Part of a small language model's weights: 14 layers, untied embeddings.
Each number is 128 + 32 x the weight over its row's rms, rounded and kept within 0 to 255. Layers, rows and columns count from 0. The size above them is the row's rms in percent of the matrix's.

# layer 2 MLP up, 704x256, rms 0.0427, rows 317-334, columns 0-127
size [107 107  88  99 100  98 100  99 110  85 103 102 106  94  96  88  99 101]
[[141 117 136 157 154 152 119 166 153  63 167 110 136  78  73 118 124 145 128 135 169 133 111  94 139 162  92 116 172 136 132 121 149 137  75 120 141 145  62 127 202 147 106 136 150 111 115 109 177 183 158 108  98 154  79 180 130 106 166 116  76 114 143 144  98 131 149 133 156 131  96 154 193 107 122 169 136 152 158 181 125 137  78  98 126 126  94 151 170 145 105 144 154 115  73 183 211 135  93 155 143  95 146 105 151 160 139 169  51 146 156 164  82  98  73 172 127 113 171  88 144 172 138  82 153 127 130  80]
 [151  91 153  99 110 136 141  79 123 152 120 135 144  97 127  79 125 141 117 100  97 100 164  62 155 157 166  98 161 144 113 167 135  83 160  92 112 180 140 149 102 129 144  68 131  98 144  72 101 164 182 127  91 154 117 134 104 110 108 177 132 139 126 120 115 118 138 119 158 113 117 107 148 196 130 110  93 128  94  74 149 145 123 108  80 158 158 172 136 158 140  81  94 115 148 208 126 169 139 170 184 158 104 135 169 144 146 117 112  46 137 105 119  43 145  92 118  86 128 139 156  64  97 133 115 147 137 116]
 [115 170  77 157 134 146 143 137 128 169 144 118 115  96  48 153 167 163 129 119 137  96 135 117 166 134 149 156  97  95 161 111 119  66 126 139 139 130 122 166 121 116 119  92 158  82 138 131 119 191  97 101 126  83 131  74 188 119  96 137 130 155 125 130 143  94  99 108 152 107 201 101 115 168 116 121  90  94 117 160 144 142 118 138  98 155 104  96 124 100  60  96  61 162 157 169 169 107 177  97 135 135  83 130 146 134  68 148 134 142 201 116 146 147 141 114 111 124 176 109 104 145  87 182  89 135 137 137]
 [156 127 124 101 131 147 143 197 110 186 133 159 123 135 100 109  47 110  87 106  89 104 116 140 142  99 126 158 171 162  98 114 128 105 110 104  89 116 124 144 155 133 120 137 153 156  99 156 111 110  85  98  88 151 177 159 123  91 155 134 148 173 133 104 159 207 166 179 144 128 118 111  89 142 158 194 120 105 121 129  97 124 110  94 127 141 153 145 108 111 150 165 133 134 124 166 107 125 124 126 155 117  77  69 159 121 145 162 121 130 116 110  91  97 103  76  45  47 138 129 124 146  93 127  78 143  83  83]
 [115  87 110 135 154  89 136 135 110  96 150  76 187 164  96  96  85 157 165 111 126  93 126 121 145 143 171  88 166 129 149 125 134 163 147  59 156 180  89  99 137  80 150 108  72 138 149 146 183 118 169  74  83 155 122  81 133 134 143 191 119 167 119  88  93 106 165 152 166 115 169 101 134 116 126 112 158 101  96 103 133  93  81 158 172 131 128 110 100 169 157  82 125 135 157  85  95 103 143 129 111 137 102  95 121 129  90 104 163 128 100 160 109 191 133 193 168 101  82 124 138 104 103  80 123 147 162 141]
 [150 195  71  94 185 135 139 101 183 114 171 113 122  80 143 113 117 137  86 114 130 158 165 181 127 165  69  90  97  95 183  77  87  90 151 128  37 120 142 128 163 112 110 143 175  70  70 124  93 160 136 156 122  98 167  92 158 151 109 133 140 115 142 120 153 144 116  95 165 171  76  67  86 143 170 118 145  88 151 144 138 126 112 138 148 133 109 140 107 117  28 117 124  99  93 112 130 160 167  80 138 135 188 109 140 115 140 110  89 174 115 134  99  76 149 153 140 169 110  91 115  96  98 101 133 142  96 159]
 [161 192 123 152 118 115 126 198 177 149  86  62 120 131  69 108 189 155 196 144 135  87 188 170 130 187  77 126 168  64 152 148 132 107 129 113 125  93 127 176 107 152 142 182 133  96 130 118 148 189 114 116 133  82 152  61 150 158 120 142 148 128 105 171 113 158 116 110 133  73 125 106 140 116  89  99 133  74  89  99  80 153 175  86  80 112 123  75 134 142  88 134 157 151 146  82 143  69 131 117 115 108  77 149  70  81 166 123 139  88 115 159 101 163 126  84 109 163 127 117 140 191 126 117 126 165  53 189]
 [ 98 102 155 187 110 131 172 135 128 100 112 151 142  89 153 159  75 108  88 145 129  33 120 145 102 159 109 110 112  64  71 162 183 151 102 115 125 102 148 116 117 167  85 102 141 115 131 137 217  98 127 197 121 124 125 136 108  94 128 140 120  58 147 113 178 157 196 156 125 111  87 148 136 134 118 162 118 139 107 120 119 103 110 141 155 103 164 135  81 125  43 150 129  77 110 179 124 152 190 149 127 151 147 112 129  79 156 116 107  73 108 121 134 114  98  94 140  91  88 106 170 180 105 169 158 141 123 104]
 [ 92 156 170 115 214 133  81  62  88 194 127 165  92 137 149 175  87 136  80 130 105 151 154  98  82 100 115 166  95 124 107 146 157 137 120 100 131  89 132  76 143 133 110 118 140 193  89 132 146 155  76 151 135  72 169 121 119  89 136 127  52 154 163 144  94  94 158 180 178 134 158 118 164 153 120 118 193  43  73 111  59  99 142 157 107 117  81  92 118 111 118 132 149 188 104 109 127 141 101 126 149  88 111 127 129 137  69 108 155 170 110 105 138 152 116 146 159 101 104 103 145  86  69 108  61  89 162  78]
 [130 134 133 159 144 174 175  88 112  94 121 169 138 162 177 132 145 185 115 126 143 124 192 113 104 115  80  86 104 132  80 168 131 128  51 133 136 138 147 106 187 120 103 117 162 118 124 139 136 124 122 208 107 152 122 100  92  98 137 137  96 111 130 151 132 152 108  76 103 101 136 113 131 148 141  69 102 101  90 143 143 113 112 147 118  97 171 162 132 190 163 128 141  64 215 164 119 146 151 131  66 100  82 110 115  71 160 189 104 126 156 147 184 125 109  90  62 172 180 119  78 158 131  85  97 154 127 118]
 [149  79 189 136 158 177 164 199  99 109 107  86 135 103 111 152 186 100 174 156 139  92 127 166  79 164 114 143 112  97 116  85 146  99  82 145 127 129  93 118 194  92 155 157 145 170 116 163 163 132 157 141  93  69 105  84 146 128 126 135 132 129  77 153 141 141  84 156  86 130 171 172 146 159 133 120 146 126 128 118 134 129  93 180 133 118 131 152 151 133 103 107 140  89 156 159 200 144 143  87 126 130  91 124 154 153 156 163 117 157 158 183 102 172 119 131  65 162 144 153 126 194 103 134 120 130 154  94]
 [144 110 114 110 123 118 126 131  87 190 173 137 120 196  94 108 122 112 151 157 202 148 113  99 111 109 104 132 118 156 145 184 160 181 100  79 133 145  81  99 112 170 132  97 147  92  96  82 116 152 134 143  96  85 115 199  94 190 147  80 124 124 114 133 137 123 106 135 100 128 169 102 167  96 131 146 144 187 159 141 136 137 187 147  76 137 121 115 150 131 127 104 102 132 102 111 137 114  82 172 129 120 168 137 127 143 128  66 127 145  79  99 104 118  44 116 158  23 110 123 127 126 143 105 117  68 124 177]
 [102 115 124 169  82  74 142  96 131 148 170 157 164  99 159 125  96 103  75  94 114 103 180 119 161 109 164 116 187 124 150 181 149 122 157 122 165 137 133 148 117 101 148 151 121 174 148 123 108 158 162 168 139  80 135 122  97 137 142 118 130 137 162 124 123 140 162 126  97 106 134  67 160 149 138 137 126 160 115  91 247 146 158 112  60 107 133 104  87 214 167 136  96 166 100 112 121 114 112 177 185 156 104 152 140 142 140 134 115  72 121  92 187 123 136 190 184 117 157 119 110 154 164 114 160 148 142 106]
 [106 144 150  89 105 135 110  98 153 113  88 100  85  97  94 145 150 126 108  95 161 163  91 173 125 167 114 177 183 138  98 165 140 122 149 194 143 139 100 138 147 152 144 137 157  92 125 120  90 160  77 109 111 114 140 124 167 109 130  75 127 133 144 151 144 126 107 160  90  56 123 113 150 147 209 232 142 189 108  91 102 166 147  91 154 127 107 141 196  80 148 167 186 150 141 140 120 109 138 124 111 129 131  79  91  96 101 139 166 107  72 134 155 146  66 151 156 111 102  88 149 125 196 130 143 150  83  85]
 [139 160 151 101 155  69  85 194 123 128  93 164 143 180 210 148  44 148 186  79  68 124 139 183 162  92 156  98 110  91 151 128 167 132 141 123 141 155 108  60 165 137  94 133 115 200 103 111 150 105 102 129  61 143 123 163  73  77 116 169 147  87 178 116 111 161 173  99 151 183 168 127 115 104 162  48 140 135 164 136 115 196 167 101 126 149 156 167 132 101 146 130 115 140 156 137  85 117 153 109  84 171 112 149 126 118 170 112 113 185 207 158 103 110 136 143 118 118 152 123 158 199 182 104 118 100 119  79]
 [ 82 121 141 122  87 116 146 169  92  59 161 118 108 152  77 193 128 140 140  77 162 127 123 109 139 168 104  52 170  86  90 175 123 121 112 138 186 173 143 146 142  78 144 127 101 114  97 139  83  95 193 128 145 170 122 174  62 168 105 136 135 146 153 106  87 116 119 123 113 102 161 104 130 142  75 157 158  62 129 157 139 137 131 184 122 151 135  89 102 127 199 148  87 103 114  92 157 146 108 106 168 144 140 172 119 101 149 168 144 131 128 125  95 118  79 172 126 192 141 114 102  84 161  96 215 149 112 181]
 [128 143 104 174  69 148 145 169  91  67 142  85 118 114  60  67 190 147 220  69  94 108 111 159  98 117 178 173  96 142 144 104  71 137 111 137  92 106 160 108 173 125  90 178  95 120 110 124  97  84  98 126  78 108 129 100  85  83 117 189 180 171 112 169 170 106 125  82  98 145 126  98 151 139 178 150  99 103 171 115 122 107 102 107 180  97 151 113 119 129 138  89 162 131 135 111 151 118 157 126 167  79 106 134 105 150  86 134 120 147 173 106 154 171 206 163 108 106 133 154 151 149  82 114 111 135  92 110]
 [ 68  85 145 121 113  81 119 100 213 146 142 124  69  87 119 115 143 180 158 107 112 143 135 135  92 146 151  82 179 101  58 140 123 148 175 111 122 138 117  94 134  97 133 144  94 148 132 164 134  96 166 139 104 107  46 153  41  87 138 117 117 192 184 174 123 118 129 160 119 129 120 123 113 169 121 115 201 166 126 169 126 116  87 114 135 110 175  95 129 152 186 171  95  87 121  90  79 187 121 172 150 107 171  73 127 108 124 148 112 157  94 152 145 145 144  93 137 145 108 153 145  63 131 154 114 153 167 116]]
# layer 2 MLP down (transposed), 704x256, rms 0.0427, rows 317-334, columns 0-127
size [107 104  82 101  99 100  93  93  90  86 109  85 103 110  90  87  92  96]
[[106 155 154 180 112 134 130 153 131  86 147 150 165 134 139 164 153 113  75 175 182 143 112  75 106 109 157 120 130 184 162 118 118 144  96 174 111  99 175 125  54 144 118 146 137 153 113 167 175 160 116 173 154 170 117 153  62 105 129 162  69 136 105  83  93 180 159 123 116 124 136 121 194 127 151  98 152 106 168 172  97 128  92 103 146  63 160 157 140 154  81 101 134 121  84 207 143 116 114 146 175 177 106 145 161 133 144 152 134 103 167 155 104 187 132 153 211 161 138 108  98 131 150 101 137 100 123  76]
 [154 120 193 132 153 164 150  69  94 155 168 156 122  35  98  80 125 140 123 104 103 157  80 128  93 147 158 104 170  70 107 138  88 100 127 126 103 200 139 161 149 189 109 118 136 153 188 108  71 121 155 101 129 106 105  97 116 126  97 137  72 149  65 135 186  76 138  94 161  96  63 157 155 129 181 150 169 106 145 112 170 144  97  58 105  92 101 149  83 150 132  91 125 133 143 114 115 171 146 133 131 113 115 141 205 160 100 136  71  71 135 152 141  66 148 119  82  77 112 137 154 105  47 155 123 100 165 151]
 [124 110  88 128  92  82 128 170 115 154 151 115 129 132 143 117 150 157 141 161  75 162  78 134 123 151 114 101 146 193 110 136 138 145 141 177 121  97 130 140 105 144 143 101 127 140 113 108 134 147 109 110 123 109 172  94 118 160 178 122 121 132 177 142  99  92 166  94  85 100 221 166 146 101 128 166 146 118 141 118 135 138 128  89 128 137 141 110  80 159 151 119  91 146 136 154 122 108 149 123 198  92 146 104 103 167 182 150 129 159 164 118  72  95 157 186 109 155  89 115 108 117 134  54  55  52  88 111]
 [153 151 134 122 151 170 134  84 178 116 112 145 105 208 123 210 173  97 130 145 170 136 111  96  61 105 150 143  94 130 148  89 102 140 174 158  96 135 172 141  90 134  89 119 165  90 136 161 120  99 115 117 173 108 123 175 121 139  95 106 121 129 138 142 102 146  74 142 135 135 137 115 113 138  86 204 195 171 143 104 110 167 153 147 108  80 114 115 115 159 148 148 105 154  73 144 143 116 165 120  94 105 134 157 126 109 185 150  76  83  89 100 124 106 161 132 103 150  88 116 103 152 122 107  95 166 127 103]
 [153 126  26 102 145 119 124 123 142 115  73 168 124  88 154 117 119 113 107  97 122  93 122 132  71 139  82 116 105 147 165 167  94 142 114  94  76 112 140  95 147 112 146 137  81 127 155 130 132  97 114 109  91 120 105 148 127 146 108 169 105 122  55 126  81  45 143  84 145 114 180  96 124 157 119  56 159 209  79 136 101 127  95 121 197  86 150 164  76 123 142 124 161  99 115 133  54 111 146 116 136 101 164  89 133 199 122  81 141  72  93 174 108 154 175 127  83  57 126 123 154 116  95 106  97 147 136 154]
 [141 143  77 114 129 123 103 146 185 113 190  86 158 130 152 125 140 104 137 168 103 119 111 154  71 208  76 121 124 132 155 145 127 142 133  68 101 136 128 175 123 112 106 176 204 119 109 152 128 127 138 128 125  63 198  72 154 138  92 141 107 141 160 131 172 134 111 100 170 179 123 108  94 153 113 154  99 159 163 124 146  99 112 190 122  88 100 115 178 164 101 102 140  80 138 114  83 123 188 133 127  95 196  71 124 135 172 190  83 148  51 146  90 106 147 165 114 132 113  82 152 105 126 125 114 131 113 128]
 [ 85 114 133 129 120  69 158  52 115 119  63 124 114 127 173 181  51 131  97 108 147  90  96 147 115 146 154 130 177 150 120 125 129 162 116  82 172 128 104  69 139 134 169  55 129 149 129 160 109 156 125  62 108 111 153 156 152  79 125 198 127 104 161  91 116 159 115  89 135 161 117  53 163 138 125 109 131 183  88 122 126 175 108 181 170 125 140 123 106 167 151 145  55 148 160 125 106 172 129 124 159 130  84 111 151 147 117 151 112 111 116 134 119 142 120 137 160 163  84  93 133 101 188 142 160  79 125 112]
 [ 98  74 124 137 151  97 119 166 197  89 116 117 151  92 122 153  64 174  87 147 153  57 145 124 106 202  77 184 167  94  91 117 187 144 104 109  60  77 104 199 148 111 135  71  94 105 125 106 148 122  98 119  75  96 139 133  62 134 151 138  82  55 195 117 108 149 167 154 134 177 110 149 124 117  95  69 112  90 158 126 146 130  84 167 140 110 131 177 152 131 115 140 145 104 144  81 149 130 142 130 132 155 120 138 108 162 102 162 107 152 144 122 163 113 114 151  98 125 124 169 105  90 128 117 125 123  97  78]
 [161 196 148  56 142 173 115 116 149 129  86 153 122 118 131 161  95 162 160 110 102 197 211 121  89 146 123 102  99 141 166 139 180 166  58 152 140 108 146 100  91 163 145 154 131 129 167 143 156 125 108  75 179 149 165 140  87  78 136  62 125 137 131 170 108 133 134 131 189 134 156 148  98 126  88 111 187  37 115 132 100 141 125 132 115 156 146  74 148 140 119  95 122 177 154 131 113 121 131 140  69  38 101 151 144  88  60  89 165 157 133 101 122 152 117 130  82 120 112 132 105 147 113 135  99  92 141  91]
 [168 165  79 124 195 174 106 125 135 103 134 139 105 116 129 135 122 104 143 131  89 113  42 122 131 127 153 142 128 168 130 194  99  97 135 112 173 156 126 127 126 186  59 159  45  96  75 111 122  94 142  96 135 126 128 142 147 104 193 171 176 123 122 157 114 119 187 128 114 151 124 131 133 138  87 147 113 126 122 137  97  84 106 158 129 139 105  85 149 117 150 151 129 113  72 102  78 190  89  83 121  97 160 124 125 196 103 130 134  75 145 135  90  77  93 101 132 119  58 121 183 138 134 204 160 149 103  99]
 [129 180 166 189 109 113 106 201 175  78 115 115 117 199 101  94 147 135 132 152 103 145 123  99 146 134 156 118 133 133 112  91 168  84 145 142  99  93  57 136 201  91 174 125  80 115 124 150 127 100  81  94 185  55 137 127 169 107 142 138 162 143  75 134 151 131 133 115 111 120 142 108 106 136  53 138 106 114 139 137 130 133 169  89 162 122 140 153 135 110 167 124 121 108 125  94  92 186 132 100  96 142 134  70 205 128 136 152 130 108 139 127 107 153 119  89 149 156 135 112  69 156 140 130 152 153 181 134]
 [ 91  87 138 112 120 143 172 150  98 150 157 176 118 206 114 117 165  80 143 153 180 129  68  50 181  82  35  93 152 128 100 173 122 153 137  85 166 138  97 122  73 124 101 127 134  92  99 118 132  77  76 150 122 138  80 172 126 171 177 161 114 139 145 141 121 117 142  95 129  97 108 157 135 111 107 160 116 149 128 158  86  89 170 110  93 151 140 136 140  73 117 111 166  94 149 169 119  94 107 165 108 118 208 220 129 129 119 138 117 173 113  99  88 127 120 111 133  41 123 131 143 175 105 136  97  81 132 149]
 [116 191 107 152 114 124 149  73 103 168 146 119 176 101 106  69 152  69  90 154 190 104 191 136 145 136 167  79 184 141 135 100 172 134 137 138  98 117 161 154 105  96 132 204 114 136 113 112 102 158 204 160 105 125 156 110  69 149 127 159 132 139 208 134 201 162 118 138 144 147  87  97 187 180  90 112  99 109 161 123 169  86 140 147  94 123 109 131 170 151 137 130 145 129  90 115 118 145 141 106 151 149 164 160 137 123 181 107 150  82  79  62 132 163 111 148 144 110 112 168  71 127 158 105 145 134 165  89]
 [194 132 112 131 107 133  74 168 126 129 139 170  61  95 153 138 170 103 147 212 123 126 158 120 143 164  81 137 112 140 155  83 162 110 113 185 151  66 184 122  87 148 170 169 145 173 173 125 196 144  93 154 132  95 107 145  51 177 153 127 133 126 123 158 102 138 116 143 173 159 126  90 132 112 170 119 123 117 132 137 118 151 112 153  68 114  84 135  82 167 123 138  96  89  89 105 136 122  96 160 152 140 177 174 175 101 120 141  94 143 206 147  81 107 174 108  66 193  92 145  90 183 112  95 148 138 110 109]
 [ 87 138 104  76 178 109  90 171 158  87 138 141 147 135 164 181  89 121 171 120 128 107 164 141 169 110 183 127 112 116 157 108 185 158 181 171 124 150 150  84 155 174  84 112 139 189 145  91 128 105  91 130  90 178 163 164 105  95 111 144 164 107 124 185 152 175 170  98 153 184 166 113 136 106 200  58 159  88 205 130  70 134 161 120 126 126 162 166 103  94  89  79 126 111 143 132  78 144 152 124 134 143 112 135 106 134  99 115 135 152 169 155 143 131 114  80 112 103 114 149 139 179 141 128 165 113 134  86]
 [112 110  97 149  53 112 135 144 108 148  61 118 108 157 175 150  99 148 126 131 176 121 124 118  87 164 119 133 129 127  99 161 120 134 148 157 144 120 196  55 141 123 107 128 105 149 124 131 115 148 166 141  96 162 125 145 128 105 122 109  97 111 111 123  82  91 127  69  81 121 159 114 141 155 106 146 129 107 143 134 136 104 142 172  87 150  61 100  67  99 154 155  70 150 124 101 124 114 126  72  92 127  83  78  97 138 132 112 118 165  67 114 123 118 159 141 130 153 165 100 188 104 160 101 215  55 131 147]
 [148 121  92 145 148 160 110 156 135 118 147 119  99 116 101  99 123 132 130 101 101  64  83 129  94  94  93 143 115 115 128 149 105 109 119  65 156 124 178 100 151  94  81 124 132 144 173 153 154  91 163 143  81 128 143 118 144  95 141 165 170  94 127 122 169 103 126  93 123  91 152 124 147 132 227 134 106 215 151 106 156 152 146 117 129 142 129 122  90 173 150 170 149 103 219  99 106 171 146  60 197 154 119 142 128 139 192 117 125 128 104  99 149 145 119 117 150 135 145 127 102  94 118 132 131 127 135 140]
 [105 101  98 156 114 117 115  83 154 154 153  78  98  95 104 138 112 135 172  78 180 176 110 124 128 145 120  36 151 119 116 160 143 107 163 127 111  94 116  82 110  84 127 146 118 174 118 188 148 115 160 112 122 151  83 161  65  96 117 168 151 154 145 149 140 126 155 189 124 122 119 123  80 172  79 129 160 118 157 191 113 122  80 144 160 124 189  83 151 143 162 157  72 112 135 103  97 135 173 161 131  88 199 130 112 135  92 118  95 144  82 174 152 132 185  83 149 143 133 171 143 122 112 156 186  70 164 150]]
# layer 2 MLP gate, 704x256, rms 0.0429, rows 318-335, columns 0-127
size [104  90 102  94  98  97 102  86  85 111  86 102  99  83  86  87  92 107]
[[109  96 190 125 132  79  65 147 130 133  97 144 112 157 144 126 155 110 156  99 174  64 176 143 120  95 164 114 136 129 125 154 164 120  83  92 107 131 101 113 136 107 149 117 109 174 195 107 154 103 110 128 115 170 156 124 135  78 134 110 185 157 112 134 114 142 190 143 109 122 132 180 134 140 136 181 144 147 148  98 117 143 110 136 133 152 191 141 123 147 130 160 168 150 136  82  80 136 163 156 183 156 110 124 127 123 136 144 151 153  95 156 106 123 119 144 171 121  79 164 123 144 203 190 109  93 129 115]
 [173 169  78 139 154 127 185 137 206 162 176 144 161  79  48 124 114 115 107  93 128 141 132 164 121 134  88 177 144 149 169  48  90 142 126  98 106 112 153 167 129 133 137 144 117 129 170 121 159 167 118 105 132 140  88 103 179  70 107 134 127 127 125  82 146 125 116 123 165 143 158 139 126  64 128  84 110  93  70  93 107 162 151  96 114 110  52 146 188 123  90  97  86 127 127 150 140  63 148 168 229 102  63 137  52 103  55 128 196 136 124 112 119 106 137 113 165 127 185 129  84 110 126 156 140 147 105 149]
 [121 123 123 130 142 112  94  92 109 126 165 134 133  76 174  81 101 160 124 138 141 125 164 168 132 164 125  99 137 147 114 147  85 125  75 105 180  64 146 106 127  86 135 118 101 160  96 112 176 140 103 168 120 146 182 108 176  83 189 124  79  72 113 140  74 132 121 155 126 116 118 142  98 141 150 104 109  66 129 115 138 112 123 124 210 148 140 107 180 136 131 126 178 133 187 126  84 155 125 193 183 178 123 129 149  89  73 173  98 180 154 174 146 150 101 113 108 136 158 152 181  90 150 196 154  74 159 116]
 [183 204  74 120 164 168 163 130 146 151 126 141 111 139 132 130 123 158 113  94 140 158 130  81  86 107  86  69 145 177 171 112 124 165 150 162 113 139 152  92 159 146 132 112 199 122 140 138 135 186 108 129 163 131 132 133 124 128 141 168 103  88 117 152  84 122 107 110 103 133 118  74 121 132  77  95 102 183 128 164  93 108  88 137 136 117 115 128 126  89  52 167  58 104  88 151 176 126 100 178 137  66 138 106 139 111  94  89 102 123 117  83 142 118  93 115  92 120 132  81  61  71  46 110  78 185 119 118]
 [113  64 107 147 134 169 120 135 103 102 130 112 167 130 103  88 137  97 127  85 178  53 121  60  94 121 132 143 159 184  74 119 164 132 104 102 164 162 121 136  54 154 158  93 115 173 144 150 191 158  76 111  96 120 116 169 103  26 125 111  92 119  91 124 119  76 106 112 114 106  80 142 145 135  77 164 168  98 113  71 126 149 108 103 155 132 190 112 120 103 176  64 161 157  84 199  98 132  59 104 136  97 157 146 169 134 112 120 144  96 113 125 170 137 135 139  87  90 108 148 124 183 129 132 153 191 172 100]
 [172 115 132  55 128 112 132  96 123  66 184 152 137 114 141 109 113  80  86 186 170 116 116 121 117 105  78 111 134 134 131 105 174 109 150  96 115 163 137  85  72 138 109 123  71 162  97  72 132 172 159 122 103 160 162 125 166 147 115 138 122 169 173  93 120 117 128 131 118 135 122 178 157  83 103 132  87 131 109  93 128 149 141 147 114 133 117 143 153  96 109 166  83 172 115 150 175 208  82 159  81 129 138 200 106 129 111 105 106 164 138 134 113 116 175  95 148 191  89 129 126  61 138 112 115 143 169  60]
 [ 95 119  82 110 134 149  79 114 136 106 101 105  90  90 110 187  99 167 150 108 165 128 164 137 153  81  89 187 148 181 128 128 148 113 103  99 129 122 167 158 174  61 182 106  95 188 171 153 104 158  72  70  90  94 117 135 108 114 152 179  65 121 140 157 134 157 152 188 160 157 154 133 130 141 113  55 124 119 104 109 139 185  48 131 101 119 103 170 175 149 147 100 122 123 129  93 199 130  97  44 138 151 141 128 140 202  98 153 146 166 148 173 150 133 139 150 141 173 126 168 124  90 126 119 153 151  76  91]
 [172 181  79  98 105 141 124 118 158  87 150  89 145 147  86  96 143 165 160 152 149 170 108 136 150 172 140  63 147 162 115  92  74 139 111 172 146 148 145 153 124 136 130 135 135 111 174 168 159 110 137  91 149 148 117 137 177 138 109 117  81 110 162 179 141 105  72 124 127 179  67 133 123 103  42  64 116  82 118 116 109 160  75 129 140 156 173  58 163  73  78 170 129 142 194 118 136  99 176  98 107 117  91 155 117 109 137 151 128  64  95  85 151 174 125  52  86 141 124 110  99 107 138 126  65 137 145 112]
 [127 156  85 147 123 138  98 137 115 151 159 151 109 100 165 127 124 109 170 163 121 170  86 135 145 122 103 176 110 145 154 137 117  96 116 119 174 139  91  89 107 138 124 159  75  89  72  92 127 114  97 115 167  90 142 150 137 167 178 169 187 178 181 135 163 123 137  55 163 128 119  94 129 135  94 160 120 202 133 147 109 100 135 207 133 141 124  96 178 118 154 119  85 174  92 116  70 170 137  82  99 107 166 118 126 162 103 146 130 119  79 147 102  92  31  78 176 151  91 115 129 127 156 110 195 117  91  77]
 [119 138 128 162 217 136 163 218 129  92  96  35 104 129  74 126 164  88 148 136 105 123 137 123 175 116 117 108  94 122 130 115 113 126 105  29 171 127  97 125 181  76  97 123 139 159  79 170 138 108  95 112 174  40  91  92 181 143  72 165  82 121  71 123 119 139  91  86  78 163 166 107 129 148 106 130 147  89 103 126 137 156 113 162 134 135  48 182 177 119 119 134 130 125 120  91 163 100 174 123  66 140 137 155 109 172 132 156 129 180 164 170 125 174 119 174 140 101 154  89  86 139 130 142  79 154 118 100]
 [128 137  89 149 135 102 113 152 137  98  75 171 120 122 147 108 145 130 142 127 120 108 176 157 118 190 102 134 111 126 119 133 138 167 156 131 107 154 170 168  75 173 200 149 126  92  49 105 104 132  89 137 123  90 165 126 130  85 165 125 105 114 121 141 200 122 132 103 106 155 115 122  48 133 148 124  97  83 170 128  99  86  85  83 145 138 136 169 111 190 107  33 116 159 129 149 116 150 107 131 125 188 104  54 126 130 152 176  88 120 127 101 134 130 134 152 103  82 161 106  90 142 117 134  62 115 148  83]
 [107 103  98 133 150 111  76 116 110 107 117 141 112 100 103 108 178 127 108 176 181 102  80  90 121 133 148 142  91 154 135 122 137 156 122 145 104 106 108  67 102 159  87 166 143 105 100 102 129 110 172 130  69 108 153  52  74 185 119 177 144 140 153 181 149 134  89 166  73 150 131 109 130 137 149 102 169  89  88 152  98 114  84 204 191 180 107  93  50 131 130 122 142 102 115 132 176 100 167 111 117 163 156 108 160 157 141 160 153 156  44  70 108 166  82  76 158 102 134 145 118  91 122 106 135 118 156  70]
 [109 181 144 120 123 124  87 143 180 132 185  83 134 141 121 124 157 133 105  92 111 146 110 179 202 129 112 117 181 123 147 173 177 100 118 123 114 138 103 137 161  97 125 118 152  67  61 141  67 104 151 137 139 159 137  63 180 100 137 127 112 121 154  76 177 181 136 103 110  90  37 175 125 134 144  91 104 187  91 111 142 115 191 116 131 117 103 164 144  87  85 126 140 160  95 183 156 125 140 125 123 149 147 105  86 130 132  96 171  95  84  79 130 131 111 133 180 145 132 119 119 119 216 107 115 173 148 181]
 [102 169 108  53 148  88 110 137  75 108  87 181 157 105 121 136 160 121 129  91 110 142 147 131 133 136 134 145  93 164 139 146  99  94  65 101 130 103 144 114 157  94 145 145 172  85 167 115 137  93 128 100  96 158 125  85 100  80  96 103 149 101 158 110 136 153  41  98 117 208 102 145 105 100  95 135 140  72 156 175 144 154 145 170 121 144 127 187 210 124 125  94  51 139 141 131 127 171 176  40 109 175 121 119 124 149 128 106 158 146 133 133 160 112 184 118 154 130 123 102 110 137 112 104 123 182  94  61]
 [119 104  96 104  98  98 108 124 148 132 148 111 123 152 147 134 105 178  98 135 162 151 145 110 124 113 145 113 102 132 138 127 118 153 156 135 168 119 201 135 140 136 149 129  91 189  90 109 151 179 140 145 127 124 163 147  92 100  84 144 107  93 136 135 173  50  97 141 110  85 155 102 142 138 108 147 123 102 184 172 115 110 116 175 137 152 122 134  79 104  94 119  94 200 154 135 120  87 178 102 116 128 146 126 129 115 138 100 138 138  85 154  87 106  89 152 165 116 161 111 167 167 162 169 163  80 113 154]
 [ 71  99 116 129 138 115  37 162  75 147 147 116 161 110  51  70 129 163 127 102 124 149 120 192 103 100  89 169 111  76 100 153 100 170 106 103 149 133 173 187 167 155 124 132 152 135 131 125  78 172 120 147  81 133 187  85 116  88 151 112 146 159 111 135  99  90 162 148  81 141 118  80 147 110 102 113 154 114 123 139  85 104 126 111 133 100 196 114 146 147  98 131 187 103 118 129 119  88 137 106 130 171 143 137 130  94  84 143 117 101  56  97  80 142 109 109  88 120  86  82  88  97 128 151 138 117 143  89]
 [141 134  81 128 197 131 151 126  87 136  85 126 140 141 164 119 135  79  78 141 166 120 112  66 119 117 127  98 117 106 119 120 187  93 162 120 109  94 114 116  66 123 179 138 199 141  91 115 164 112  95  91 152 117 192  87 129 168  71 186 103 110 149 126 127 148 119 116 153 109 132 135 139 132 115 177 155 126  81  86 139 153  91 126 112 110 120 115 119 131 153 152 170 165 138 111 154 121 128 124 124 157 117 192 132 148 186 158 163 155  76 202 174 109 163 166 104 128 172  88 119 187 111 122 152 132 140  96]
 [132 131 112 119 135 121 122 109 118 116  89  99 100  90  79 172  80  92 118 194 108 141  88 193 159  65 102 116 104 139 146 132 147 111 104 139 161  78 172 119 135 163 135 109 151 142 126 144 132 165  78 112 112 102 110 102 147 105 154 133 143 134 145 105 172 138  97  89 148 112 135  91 113 111 106 102 106 145 108  93 173 124 150 168 180 115 127 143 173 141 180 116 138 140 148 193 157 110 130  82 109 123 107 152  95 104 173 129 132 168 122 116 193 157 105  72 118  68 124 100 169  70 125 157 112  66 129 143]]